From a checkpoint of a small transformer trained on Wikipedia.
Size: 14 layers, width 384, 12 heads of 32 (3 for keys and values), MLP 1536 quick GELU, vocabulary 21705.
Architecture: RMSNorm before each block, rotary positions, no biases in attention or MLP, untied embeddings.
Training: a variant of SOAP for these matrices, 4746 steps.
Each number is 500 + 25 x the weight over its row's rms, rounded and kept within 0 to 999. Layers, rows and columns count from 0. Numbers have three digits each. The size before them is the row's rms in percent of the matrix's.

# layer 8 MLP down, 384x1536, rms 0.0969, rows 247-383, columns 1344-1439
102:474472473535481486504532460470545536477473475536471478496524475511535483491526495500501500526500503528507521550479548452519500485504485507445493501520524484480484515570497504495520555497523472471526521523499498491493533473490489516494500476438515524464505489497452516514502485505502499519
099:447463518444538510490524524457567483528511487520527506524449530498499504524546481506468495517474492482509484456469537501489502529513546501465506474494509459535458504514508488519488462476442517505515499520515505495522474509500548512487509443478479474535508497503520492497504553504503458481
102:502552493532499487547537533514499540500517513501496521521504479526532513474527501508475513462458467520501529506488501501422475461476477526541500491495482494530530523463462472445541501508460528522488451500489520516475495470485523519481437526533526508492494517465482485503484451489495500534
101:511471504478521502485532524493543499539493511459519515500541538499501553482509480542507501491525453515494496490498536531519504477483438480502524490487498483461519500459486507488507486488496535505480504524519482451482494471485521470482473523487508488486512525476522485476501516517453531502
101:457488487480513520528476473488478556488553502474446513452529497483460488509492545519484532494507486491491496438567475519500497486512506498530479496499493519488503491457530492522538494454506508537515503475535497473478522504512490487534516511502493464525529513489457513502505485460507462489
101:489533519503504502480469521487489490542507525544511482522492528499527518478468526596474470464514505478509526508473465504564513488503420474477546500468481483507535519476523498484487512522506460476518499483488482480489538538515501494478526501489532491568495476496489477484453475478511496461
099:503506485489459523478492473517512504493551516511504472442501515514500500473535492475534497484508477501497538471471452461503488424493518485502506491468481547499497465534515483482523453493533476545478484478483528483534475472539467513488495426478526523550504517448479522485491490524493507487
100:501509480484510552543474491493510509480526457534509515473476518504507489520533484496496496438529498450509486497503557474520471493505500576478527490511445501511560484491511476565510506512498521466549514463462542488488519485518510494497544500558462518526522453486506491490539567446498517537
098:494500438506446505495495459491506506501490518510479514509491465472490517515510461513491460551489505533472460507493466490493545486515498504505519542501453507473509469503473489528456503523486485554469540541458484493433498509516507504479495465503526508461499506475503481503530484562517499489
099:500496472505511509508458486527515493459464523506475493449503533498493542470531443468495464497518492485483515483499518475504478486492491480519501535500553513452461542465491461524504524504492467500500531554505480499479492480458475498448507484459516462514491528472476527520499514507530501504
099:507529500486514517501510496493496508495501490503490507490542488485504489506541463474529550528518498479490510522503542527511474510507525466507506480524486504491507459490479548469487494494460460468482536533491495501527497509500472500480497465491493488473497487519471503475468486541470496470
104:495456438530517497482514489484500517486475483474499485504494500464503505493536496502448478500495511530510495506498524546510504515457512535496498525501506541498530501486502506489484505489450485469482497485509467532560482509485495508531495461501504498502538490510456531497513461505515525487
100:527494499526465445450480512513508484497486513500515483494510523533485515450495507480454511468508506495512483547495507507498478503490505496559498493469552476505509500462524476492522527514494507453502497502507502502496481538494543494520539471478499501522523465497476481499503542531490468528
100:511495494536507494524542519508475512493515495502488527530509490503533545481465523553519521499476448525497464512479520512534511507483495474503498499519508493486479517505491480487506507488558479461522490454485477487503550474470520477481568501506587508449508462504528504504520480501482503522
100:488505499484414463510491467472492480501508533556501503493501492517485517489484479490484507504500471477529536499512516532515502541484540525496498476520513505471471477520442500499531528514562522463500467541489500473514539491526474493494526564527501514520500493497484543461468528498530487531
098:479522500493454538572462510453474518532501491492500547467497543463486534459502527508532489473469514513516497525519503469517511499492472454492470476487567499507495475486529476484501504458491507495473527495535517477512470499529501508504480468480565543482474485499484462469499547539479528462
098:513509482525546445478483508476504505504529507488497504454540488432468540484517498471496533467512475513498509480494511506537510436491509489461476481489567526541497496468482545519504491487471461501493503486487526509487480546497470550534499512466504457503517482529501455484486479498496492468
100:491416530523471455493532472488495466503490496490515490449497500486477458483534506530506500506493535492536487497478492496489500484482523509534500494526449505495492503490516502504507448475538485477497427479503513516507489515483483502460509524537482540490485514476509523491474479515530500477
102:510511477465454548489513515518508507485500501509530484483523493479510512519491514474492505531523509523514502447561492506510543490511517475477509531492464493500498444508505507512498486542495528471555511472494485482508541529515536541545479498522458510529482503504477490478505482455505505486
102:473451481493526486500507493471498528518476539422521547509494473493512496525509500444490528544503502477483459481506516525489453500472472536532466516463459449506503502523510463487507501469493489486504485481535508452470532483466483499491487528491452547449472450475529539495503501502496462480
098:471499470453490471491509550515538501535476477513475523500532513507474511504470524465487513495512518524508479509491469533483496501472514485492506496525508521534523538515480532501520517490500506513482541527502486473533490555487510539495474526513499493478493500484532545496465485477471486480
104:537551538515508466498464483496498482504498518523451510546519449516516520501514503573551524530498501486506475479543532554520520510525522515499515511499460515515520497489472480512469523509541513465490441511494513491543534475493550523522517503500490497490489512417493525512499517514517506544
101:492483470535515482469518496484490494471493522490466489483505522494522518518494437484502499462497529517473511498516477489499467506558504506557468496496530489484497528484462524525520507535547511535515463496515510513497523494446509523498521503474498526466478490496485498476546481477530513514
102:538460542497507487469514443508473481509485509460455483506515472498489515502531519498499511523479513509472480532511552532464493465517524490534513474475507520526573504519496439471516477541460484496527497449474516491474468473503516532493459492479492548460490504486486464460510478516497509515
096:482465507492520520473485491545457509511534489502546530461502448529504486535468560472421524528484492502506525510500484517465548476490465512479504482489494496538489531535503499499488512510539493499500495511516521491502514483505469500538463513524471484544501491511507492519492450517530509469
098:500519492536495475514496476495506568506524513466528461499452493485470516498498485480513544525526498505519517476450524512462485474532495489525507498468497503503469486442531509503459515522507459505443480495500501462512505509485456493454510492468505504451527469486503467490503513528491486506
094:564497518507491550490497485512519485474485509479499493489520493498498502455498525511516520537525440546498448497495505443503528526497472512478454525506546504499474483506502528482517495497523488537496497530487495504508494501481467523500491554514543508514501508502497493487484503488524520476
099:512495498541455499511479514518485489510483481494526509518509487483504507486516466511527512491502471468476527465460491523548476503468546491494485490511483477500465503487473526509478466498495477477470538498515505537510482494514501513495503502459560486509525480557476518481501499456495524464
096:476512526505502530507476506496491467543525466483497520517495510475495484516485464487490496445529531493477515505492532498485506539544498509477473492535541529485488458484507452485508497503549510520504536496541496503537520499537468480464496488507558482513501467476527478496470479473510472511
101:492498526558539472482473442500458491458493514497509503526506518567551474513468487477477478499528495472534541481506454525490546478500517473497495538529498529519510519517502452529512518502512563545486471475501472495508458508484423507462487522532543514491494512469473509487533465492482462541
098:529501480533561550486488511485456499497467515481512484464483474508517539495522535528488495474523502508481491492479497511543473547505460468461521509491496508493497433474473520495448518481515493531469538523456492532473508484450479488507502518491489504520516499494478510545490467527488504475
103:492472529499431509550525463513535497465471526487498494483469457482513525517503520502516508483515564531505508539511456474528508501516489449552462513510509497497506508513525490558491461506514532472537516538519481525551489484493497510481467492502483498517476506468496526499502501515514474540
101:519486513476540476465455485485461514407499508544473443513494493496511507522508477550468486500491518505449479493525554490482514500543522491473511511509489460525478494490510518505507451505477478505527533506465487496486514466451489561489472491497474498487483515539506469552504490534509469479
098:479495474487464498523471519521489462550523526464472491527478519487508461490510556519505444517456519509516492505504518505465486507517502493482484504510505507484493478508510504482488501463506553505482487486519486495529495510489535488481557481524531514493514535497543509493497521507530471485
098:524547500481588556458558525514468523523540487517502508433501497505466468546537494570522490501518481493486440501485518505464522483462515447483516498495493541527584530496516482437465448539490488477503482507465519493464497494480491488511519496519496540581488525531476487493512502508456485505
093:477489500509518517494536495529493547502530478524529511508492505502460538465502517468483477519475507448475495499526532517473507500499460527514480476487498504478534506499464528547524462473541466496498507518485523458473453445511445545437522514511507499502493503490468507456494429553544475471
103:460519477461502511497508545496505513509470510517516490498510466544475508540511485478470518447502505517493566490534495505481502500550497510534479537547498475495490523504523510498508466523521508493487515467473503511475478497448461476532523476459511478503543510508520477542488526490533544499
097:482466487542491468486463480483508518506464489512534455520497517490530518467484573491516526491473484497524503525475494495498486513471526468512503549508519506478505493492474519484508530532504469546538510501480470559465494532488482467510527478523531511512542501522509485559496503513529532481
099:486514488483479493537519511501513499488512506483497477482521501488505506482474520522530484469511500517483478490502555457506512482529492531493432499531482539492535482519492470498480459507507500521502548515510490496533518531489468473440509533478560538482521518499493507512480528508497517503
095:462502498449502465476504527535482536515498501505481473535479489498506497529486469491483473473518474503494532507496521499513505477557519504495532481542509492532495530524493512493546506511511481497522464523486470514489485537479514487522509428436518505517431524476468497500473542568560491479
163:509477520511507496499505593536495507510451472484497506502465485472511517519497519494481484495480563483489488562514513495484500543525460524520499485512507544515522488521527530512503521476501464531429556500494548521547517502463524508476555484515496498506526501512494474496469530573521531527
102:503510511512470492475487493510470467498490485506510448563495464508492503442515520488501518469472509442541485467477539554502495544484510510524522517509509524499505493514503510481518502530463518454503525504489522497512535547491505535518538521506499464477503483480473461541516514501498515514
102:487469522500510513519529520473552522518493533491523497510488535469484481494536523471474541477438505478490485538512537468513504534460510508526489565479509537475471406462489479477504537499501513510475491490564483469484470484540502483536478483479518464538480490545514502495540495522504513530
100:512509499515552500487525480481480502478521530466505501538522520490496492491571525478463476494503468531470449486522484526496489492447493514509469475482478494509498486511471482438516467484529525442517477489517496532478498520543466556488478481509464510476485505547512479524497517514551508460
099:503483481481555476481465499476489527491547541462449485513518535488485513506457524537503456470482533474513480522496465480500510497518546495515493480443483520453471489539483475534490439462489465479475513513478541450509474497502509475518495448515493520477516558497534537472534508477497519486
101:518482467546525500519484478486499525495501516492503477467506462504505494487542533490521530497516550537487473502482506530500460508469537474495502503465481526536458525504510507522535492490504535511477570522485492475482451492518482503478478537534505510524490522465514458512515536468468488516
100:510520483485481503524497489483524506522478563494546495467507519473508494436513527523500491471503499502468505549482549503533494500550503497535546449483516493483495441462503475554512492501509496499500504460519547477503492476515489479532472500487477552467472494465555447529487522498473467504
098:500499528523538456469467498520532473508523534503511514504531483503526550482527463468462480502561481517443524516440506491507471469531503501492495492517496492484501505522505483486521512492457477501480460487515521513531486485572440506545519466477511458506451497498476501539510453508522511466
097:547465501513506516519518501522477452521488498495486465491505496496480506489510481503493486514484513479478470543516450496506531481495448509495508528577506511492509475471533491509522520514511510516468498438483488490461503442486504488520520482499498525496518500490500455523482489499542469527
100:506513520483561475486446464517500502442504498505475504467527487517521479530475474496450480486446488518481489556491515498469506508518482523509510499497487487512502486485470486527504525479518510503467491554493445487542499502544469511505471500493476523475505497501508486518501524530509545515
102:471504500496477495513507514515493462500546552501513539496458529479522497495497538489478498505467507480507512477536489498530478487485497488512498509500497489532496465465506463495512514511515457482505535554439505515487539539495465467488513486505494486477494478469462489530472478535474464498
100:500553492476497501507501498486526469495489460475507517530517510518497486494494477415544486491542527512517520482480440490517501458550501477503506498506522484504535460538475521550487487500520526542496484530518477509475497459542498489494486486506484473467469550512531549519497495497527476477
098:508537492500478467485483492482530512507443521486488476472491471467506527507467474452528531570477491540480529506461499507489513505474546482478523493518472458419476528529513491512518525493526479506497546468467503475544513503534498493482494501503484466502468486559488540470475520504477505526
096:481479515529422526474527526557506530486492534499509490522519503535510494480492496521516487477479489504487526526520459502525506484495498539506479487513488456500509525472487500490508516501489488507478546424480483542539496500477496516486509521509490492525478499480470548515503484456458475539
095:502495505498496511519562527537492498514539455475466479506533487492537531474493544491508488504532496497486465467472478504518468505448500479509491531504502470489525510478505470531508517486482518462518451474503496506487488497461529518539465521481471496498502496505493492506524515499497518533
093:528489494491531503457504508538524467484481521484506505461515477517502509484506506486526479495516491502477498480496483502475515469467484512479514506499485511512468524488470485500514478511541508535480472449503465477455496507504502486532504475498462539475457502503496465538535505466502474539
097:520491476500498454539455547505571474503502488524558541482457460481506526471478471503472506512482552540529489492511529530479519509495505465553498507486526481480484479488505490461507459522531471488491477455516496492474550491486491509513501491466470472517511501494490430458492460511486483505
095:471477481540521525475495494480472469509491511502512524542502463489488506515516547460505470511541483444501484517485482480502528536515505547514524507493469469519496488477528482470535475495491473520474495505494493530474483491499441477510498484513542482524490473458520537478525512454489476487
099:472508532504490503530528488483469491478481487480484435514541506497488571496515512455470471475482488490474522526480468504551486495505489494498482523520515494509502527483502512502526463516497540491464529493461555501523497536495486527517508508528517510447467533496496516492509520477481533523
095:505500444530531528491509514513528489493518494509488467545485472509471514467508507479510525525494526450515515483494495502518440489534477513481529513492529528532503510543580486538453469494498481500516546504496483465479540480525522481506476498487503539462516523436508438511486526540462456487
098:513523532536475508502536503493460479525491491508491517474513490520530449541516485467505509484494490505510501483508473465523500504499489499510471517543524464462498503523492503492496477489548533527517532517532518511482488494499469523452501468543473451558464522488536519500522550526457559433
098:512520491489529510506497486459530518530502523515482487513500505519468520490504518527521516502495461526493502524428495541536506508470516503531481507516496473500517501517478492534487518505465495512500477451473482483486489517455516500516461443475480534502526485497509499502462500488498484476
097:488486530505509540529509486487504512512485497517531470486458530486466501459504513503515468455472533488525519486464535541524515461512521561533534457541480519496526515522509526531549536465495490483493499500513493469452470504519497495458524466507478478464482516460489466479483470516478481497
100:514488564506443516492508505474494489497465516495476415489496491523519541517502518521510530507529485496512506489485510480555448466489498486519451514532478526483502560435489478479520545531534470487520531459480478498476513494425517521469509483513509461546500503501491494527495595510483489491
101:461463492479526514482519485459549494529454506485510488503488506480473494522489489539497481470484541505501514445493503482534488514504478491488529543540490502495451529476509508461503487531525521466498510485497503480499537528490468471517508528466479470504471480479501481487476504528472540544
104:502523519515434516533482515471502484489511507487478513482537450529505521494494493431490538512475547493486551549480494495471509494517490481511494503509522481516541463505466453493477510524524495511451498465471471507503525485532451485501575489482469535426503499530518549496459505515515467543
101:499477491468493556510532474496512516518536525487479533493494515456523483483482483494523502494496472462491504513522528520460520506515508518513478492527464570480470464528498493469513488506517503486500498450515498491509534512475491483505508504496532458487508507480502498473467552523468572527
100:504502471510481526540472495506452514508557484499487482503487494557513445526491501523516501460511485520475463504514501442495513555481508521445486497511531485482539482535515494477479480496475487520488523482493514523521496481500481491452517474510464472548485503498509491470554474515464526527
101:496494471503482476501513531512495528478519529510524462500466494533488519449457420518524520510496498499532501484481438494522544529501502469514489505514500507524524496442488531481462519490525541501492466550537486478544508520517496487514501545517542514518501508491523482529474516510499523505
099:458522471511537550513516444476502490475499488475522480441511546485491530498534496512476511516519479470483502519465535506480481503520582547488513501446472527504472523515502514417498480476493531439510529485477527504482516516542470447516497511521533544490489460494498489536515515459541457496
104:460475505457506545512520542496491518517476548509540473503506484461508529479534520506532531447486487498486537478502501485482479478512535539515514530508481509525524526475524505468509497483462521532535543458497537524526495536478463494514502515476446493506485516480491531457496478505512464536
102:495505518484515574482497527503530512498447547542507477527505478515490481515507452500495494490500531470488475514466539515530510479498502474486528499461505464478521469519506473499471501515469517491484484503482514457486458489517519510484514467494488516514506539480496488550511500505514427503
100:518545505487468455500492512545518531562495503524498504465513481456490472458504484501508524489486470514482527497493471491488512500504489525476464529509497457510504490502487494479535554482498498498534479507464467474489489488484475520472499532522512527515505494515489486468530537511481492500
094:524468487524529519459514453501476513520510499472524491493481517469559520476511455493498503503464511504498470491541507532548503508509533517498523465477518509523496492496519500520518489495523486514521467512501480485508482502476504494476507535498500478474508480544491510471462473493480468454
105:474495517497452498570483501475508489518507439524485492520550494552475542490494477536496473513483501499444514556500446496528515546530486471481529516528546515533495502519486503461522445511518498512486507492441501472505469540553488526511494492472489498492498500490523530482499495496533491516
098:487534523519506515478508520493508485520519546526524496501487484490534482527502464508466538511520500445543496472513464547442491489480487540512493490476531520518438499539487488480519520483516467570530517508512510532511479509547494520496500492506487507505526505482527486481471495509491532498
100:506505523488525511480507514459494479526516526452475540506496509504475512503534502506496500478519534468492502502499517449498501479476540448465512499478513506498433472491524521480477498527498470490466471508489492470544483546463503447490458509509490474527479497515492513462535440500503518447
101:487497501513461498448494503495502465507501519502482523548518533521522503568495535459528481499490479503468519520514486544498559450498491505524526517535506508485557484514511469500509486520504517527510494470505505492488518519480485508507541525508531533487494491491474485516521473537488507534
100:454522446519530495515514469511440518417536504455460535547531467486530451473524488481470500513480488497521451481583521488493548491520499488523527458509501473514526537478506465490461519510515505548510485526497522492514523532471460491526500491514522537515559498482488501491487462488488491500
098:484502465481531439517526482478471481483571468536534518485448518490486475479524509493482521514510481540469536507504484529496495490496502516511488462492550484576501527490500454563514500538501465495487522476518527512513494442557491481548508540533544502503515528543522517513543476504528456493
106:541444539483521515511476488476498534513433512545544488498502458501518517516537518530522504535520473504506459470513532534502506523504503473549503489519510492464523486552487476484518491477477524484508523528510468519485495545481499546499495531477504502469488522506513469525515515546507526482
101:501499487504449494507471514534504452478547507514518499437490519500504506475512547457524484500513480456539530518509472494510512519489557493513494471491516493509490432504454459473509493561492497470457522490511496492480493508531491526492511505508502510487488497504479521502483517483505533528
106:496507535498555525530433482514472506500488480509544461538492510512496536497523545513473496487488551561470488488529482465484501495478479466542503461473515533468494483517514570526487475516470493494531472497539541543488470495473513507488522530529515505482542519511516474473514491516508514494
098:462493450492487501481454499485504486501502494510522478518501481550479485477513485488477471559471459534502492511541498496486563549496496491529506519516516502494471502512500505479508477487522493467501499513511480487521485487517514502501493495497482523492505521525550487475491495465576508483
105:504480490520521549456497546530450526498476487430497526547480494497464495504458510515460525508501515485498527458487470483485514514538487435491495509518480478512498475485480479508497483450546507498472536496525499531534513486480504478506500459503454460481510469481509449460492570506514541539
098:524475465513461485493533469574482507536508549487498508518498505491440479539508521505507516498526523524528484528485495485496458531467503491476505527536515449480463526473499526518507511508513526478474536517436479499480524487552468524529500475475464463482486518482517520504493491512477532508
101:499437509520497471487489526512496465496511496487514557477534476536483507494488459487488504535519508514524473511481503523518493482503470478564446532512519492507558458487531475522495509508499450532488472533492479487538535513520487483510500487497537499517499506492471497506469520498539487541
095:524504546487508478513495513476486473509508532492465525508497522467515508512499520495483456482471487548517525473480497552517440517506517476482488505495504493518513501497470481466485529465532499439520530480500503530532535479486536505514493509520548478532527520540504528485506515532442521470
098:524466530460504531513517518502469523477411529500503510481504497480485505500516523523514490493466506501482507448515476516514488485507456541511481459521519518469493493547455555464493476535495510493513491440489495481546481465512500508538498494488463491508477490519513510502482533545486489474
099:460498492524488499492494492499462482506570462458523503481529461455519509475502531544492517520494458526496508527514504532498490504514473527518533452495469511520545506514450494500460508505499461516535515471460467528508484532517467489493461504469500534548511531505487487526496431510495511495
100:515458522490547511516485520464534490466479511489478455528496509484510535504516526501466538491518506491528530496520483502487492507526506498497513506547493509500514491469499501525462515486491487475522527510491512480548556506495471484498476492493490474476539480473516471466480467490486505518
101:518494529461535463524469486477559464446487528495494489519496535481477505501492470502490469503498499494506487431513533487525475479466471464487549498473522471502501541487478475497483493508555474491486483431515526495474524513506419524475487533538461476502493503441517521488496500511494489518
096:474512519486538524532512471447509516492499501487504527550478532507509496520501538510480475498481484476491469504526501509491505543500474536510505502517540504484508490489485501489504460469484491463485561519484486515506498525455498523520499480509466510513502509509504514492483498446534473530
099:503535463482513538473528504464506473480480485499485526520533469500486476483524540453497491486477518512486490495526507458526492501492506544470507478513464502503497505522479487522513538494502513517520508519516512550478509481525456501490486502498446511493480461515482463487494508513488514500
098:494538534445497489482513525519546500531518460475471488469467534539513501574473490526504492533505499513489546503506472504514518510510491517502489492508481492507495507470510487521484498485490484513481492541491504522509511515497489450485538499468475479507574486471547516531478493534447501514
105:483451505488496517476546527473492497509518551524495460512477510507521505469453491481484487510472466479492467498498467532499505537527469508492508505506486558485480462483474530517449516486520513533481492469489470521510514454493521456488482491505520530518532495512492492521512487526480460492
100:512503453535476507518490497511508494492495516460480486488496500528538494439472493477489514537548488502495468510480502512504463499493461501513475520504466472489562399496493519531522548503508527534500498540486447509514548524488476493474505506536529501527451451486534431496517511457476495540
097:479500439517492456491497471506525524497473496500481489489500493508460500503493471550460458491532462495510496506476455470544492500487494478504486509502481490570508516533510504531536488481563509522519483492508476504527495498511488488478556499504506509440505544510511522483494526508515513508
099:494432510506535453499512499507486481513511540530453491521535511519499535528484466518488510517507543479525547510460536507478525509477521525514475508503523482489536477506485507495490483476504480493487534472482479474517436510515514513475476495484539487469505517455532505491485491512502506512
100:507451507497544462499514514497495499493501471499503500545480487521494479457511491484488462510521546492518523534511504493501529538512445521464520519511522526513503518489511506540506510498551499477498475504469505454478475474490485476493501486490481485474571517494505460544490552533517491557
106:503500478486467482527547496507512485497499467544495507497529510509548494494461496558495501528489445470490523488535470501492476508507506511513502491491507491492526490493487505498471522516455518510477514484515502506491517491524494478467474542493540505490531465543485516519486555502503449490
099:512502489508494465533506459463441509488529480528496500489473503485499461466529520512488484519466518513483470524540502472477503433512464509526508482501556483510548487476516503503453495534460486476504521488505512511441504512479510501479467459476483548498523495502504456500498523491524516469
098:507472505485455496514518552478484469512508475520517507534516513470483540500493482528486521494491530489507553505490505470528544512518481539471525489467489513519531516489487517507524510488455531501492492498520533557482512497536542505464487508541509506463470499487479484522508555497505522484
098:510494478517485545516529485534490534478551506502481477496518500501503533481470470485491521539518477474518506504476520482507444490512491506530505511523513520463490493497478493507459509513507535519523525493468513464527515525537485500474558478536477476468552513538532463490495441552514538540
100:505438504512496508514469524487552481481513492522486537496499511491528511498464510482539527492499533497525489507534521480530494520479470512493477500528521484524493511493528536554527557518518499495500523504496477503533527533517471510500505531518544546524517477465478484499513474511552467529
102:499504479488489511441459535524498491503506478490476509496474517502457510525486495449506519516517491549518507478550468488471531534534506516518509526497513498542563521504483477499517494488526580474496459476530464543461493506468507515492517468509524421527538516485519503457494518512485502521
101:473467517524486498497448534509527485460479475490517528552532495532541532542508519512495525472470490525494470523488526494536541464503493510483497495511503533495516555548483479502457509499466489526484506525508474497525487503511458522475541509497525492512495535507470474471502544490487507500
102:472544495492530520522498465474484470523488471505460478492515483482486505539557509454540498521491531499496513500489491530514486423482524482501481497499522496496458478488511501506570449524534492459506494535528524507474471512510517480495500523470471539495504500536472526452507546516479537459
100:476506476491501497539474500498551500547533554506518488476512471494547490446506476486482516502523508497462526520483517512447508451462569487513529506516524442457553547510494487495510522473497486523497505508480513495473499498505487512496481482523503532523421475481471528526513525531472518491
096:513555482446516520493476463504484506476503453502493505505473467502521492462457518510485532501504498498474490531500503490505494529499505473491482502496481506516544486526478540516451522500521480527539518518498498543517486485513426485496500536488489514485495486499555489518516571480517524526
097:524461498571544482500486477465493471492548457481555505517506477514492538506531477481553485475518541465505515474496515481539489506521540529533520452473514486508512508499507525521487483498489500497483517533495482492499574518500500536542521473485518519513468495514511457517531497509505483488
099:510488522515519487503521487512501511485546505483482510457515491476498540505486504494429526498491506453438481470482469457497512453522510541522540525488500503505459514441484477501495542480509522507523473480529482503482496532493502472519487484468453514505526517485499472490483483507501548521
103:496570545474430556476523494480504472512537529472501497510512495503418508466482465490477552512463490532485516513486492497489464457488491517467520540494523491528467490538508522492475500507534525523490511518527533489501460504460486471485490468451486493484510513500486508538499479533488480503
097:529493521509440497546494508509537498480483516517459496547530504534497531506530494520509496494515508480493498492512529525499487494476534533426500495498495472529460515508473512523509435518483491467493452454505527543521449501517566509475491520500504480511511496511536505499510511518500510502
103:545512531472447428504495503525517526506444470476490517493477502533511527492524481489490473491469447500490520507520515494544496562501493486476496464543494475511534492475477509444487509487465498456453484530499501500488463492468494457499457538511492440460484513459511485462465540524470504504
099:461520490509488504463494499486503511505481472499519464484529485525543486494513435490490516485476464553511508486524503457502517470519506502497481482545481492505478539524505455529488507458501524513520480463517515521493471463511531518492504471456491510496510516542470474539499495497487481499
100:518480494483524463534528468516496531504509466513470506513507550531432527536507498532513544517498493479516486524498474552492507530488451508501519484504492532537524489458535508472479488517500490494535503543514484457510518517543560513449489512523485481525472482502490512486483465481473516533
099:516458507527428522481524466493499490487508477495513509487500501482465520478473478475493517485496547457497488484484483538488499453511500524478546514478475522486492529498479506490466562496517500481487543492555543500461497498528443492517502525514453539503543482493498505525520458484538554486
094:477487527456528491481492545517529520488506504563494535481501472523472528477509471479533483473499487500509507471506494509493484485517501483480506510487492522500509518482478432488505515483541483496526504468502507512506494521514552517497495538443491499486456498477492475476503482484511501540
099:498506494472565517487481504510567503494503530519521521545508504532508505535469547513506519516505499486483492492553494528509519484534510527496494530473494510476479488478491542509482492502479505526479479498536508497425493522499483539509501500523494492474497485514509532458492516517467505501
103:487509501482558503493529498525472518516506509500468493492505505506507538526472532506495485527547482513508523536490442488471520480467478512435488485510508465522534515519507523461516489488499482528523465527500493519510514485450538506507567496495540500532488513523490554506543537528514507500
100:498488516517546501485520522571476508478482480535507498495518446494518513488520479511500451503544519480485476540509509521525513460521519486521531517474501510537548532520517513533488502475493529495515503513534496524477479508520534510492459511501519499492496470506520557492507529517531524507
095:472527498480457456496523451538484536505487526511530512533516485487490461502472467453522529502491483502508483499481505520456499486510499514486537513522492483478533508527521495525489492487539502484460513461503544510505534470472509530514522510531469514510492489445485497501460532487509513517
098:531538486489497513514451474514493490536479513481497527509506502509464516490545487519547500521472539556491519500506495468555487543508432489475483492543511515484493516513503530492525474481494469494490483523503492472489469467458458518515496516448500498523498466511493511532523490475472479520
112:477480497497522519468481545522507484505481503513517550479485529551487505538460515538494485494485485444488503505502510478538481530463461499515491477462496520494520474536535541499492509490482426499484500508520486476548482529480548471500531551504506480520495502501475548493461511502482482547
094:519488490496547523527484473480487527490483488458479516534484491486511498516470483471523464478484463460530497478503495457512482503510536490538474468489506422509519491495512518497547472494521503484488471535484535513479508562475525509522502557528518489562514505512487506512457498484494507505
100:479514499504543496489498485474489501471448467495483542477524466510531502493522489540484483518498485483540472488491485488487472506476513485494515451494495511492457519530523507468532429465509518516499521469513490493462525536499476536516493487474488488465460468462486476468494484469502508486
097:501498501509478504491537507523462520529505505513525529485528520515453488512515462491461491468493516559515494472475479490539522492529500549533494488482497516477497510465494517472493555517510479446474493498472483477488563476572478492544490507483507523464476513559509501495504458510475493545
098:540538462517413471502475511494495500528508463504527535488512472502493512507513520474472485494489492498475520506478494513462506497487550471501477482493545473481479492532492514523457490515482510516502484547515463485541509503515446513493483480483543494536513499476527498477535552493518483524
101:531512516471504487536468492505558535489472496471506479513495484504483519502473497499516515488517505508482515522506499544535498551504535469457557515522491475444512464513531492489522526471508509534528472542469508502483498508503498483484528507568469485479525510557520495486478536527488487508
105:535507488477468531506517466524522485505494486490495498495538485468547524467535486495538461527534490496509494437513500463530522489540495502463525493517487504518489489492530495496531482496442502495533471467530539516491507513481533515499483523542477507457503501443480494477546523495489514502
101:496512499538445521491504523485486519494499528529500510524539465533521527478518513503514520478523548514485527514499479505516500516492519498500500471519499516522491457512507588524497453476482485501493511478519532467483500494464533516491489505534515517563494508484471495496508473510525484504
094:474495505494479501485479472485507480513479482512502472491459485528501496497491525520515542512515504436457523494502512460499515527526491501534529493516512500447508501511480514504522501545541505513527428479508533482519508469510493520533485466472480487549520451502468518513496524462476459499
104:501524499501525483533464534419481532502521520498522486469493514533469462515512480499457499456502531498502523488514500498498492531491530541499547493456496495537523491449501527460469493509482503503507499474504509518520473521543527485512493502493439480516492484523516498512506485501519501502
100:523493498499521521492493508492488492507490472519484546506516545495492483476487491478546512479544508515503488496477477510520530493531482507508492489449509499454502491546494474458517470509511536491497480493540524494523543468495501550490487506472521489458490512495532540502498536488522527464
100:502541486527499521495473520495495526520483518505515525459481477476509522449437507533525469516518487447515512490440452491528469509511522497495491488522499499458496524518485494528497552488491520548512496504460496524526560486515466524490454502563492471516502517507527508470481488458514479525
105:525473518462558500478477531470475522466466517580494481488492538502480504504509482516523530526523443515528505506507514511568479483494484515519532457476472460511453500507495491494471523563496474509496478523492521493485518461516509502550517489497499472508517533469495514473487485537501500499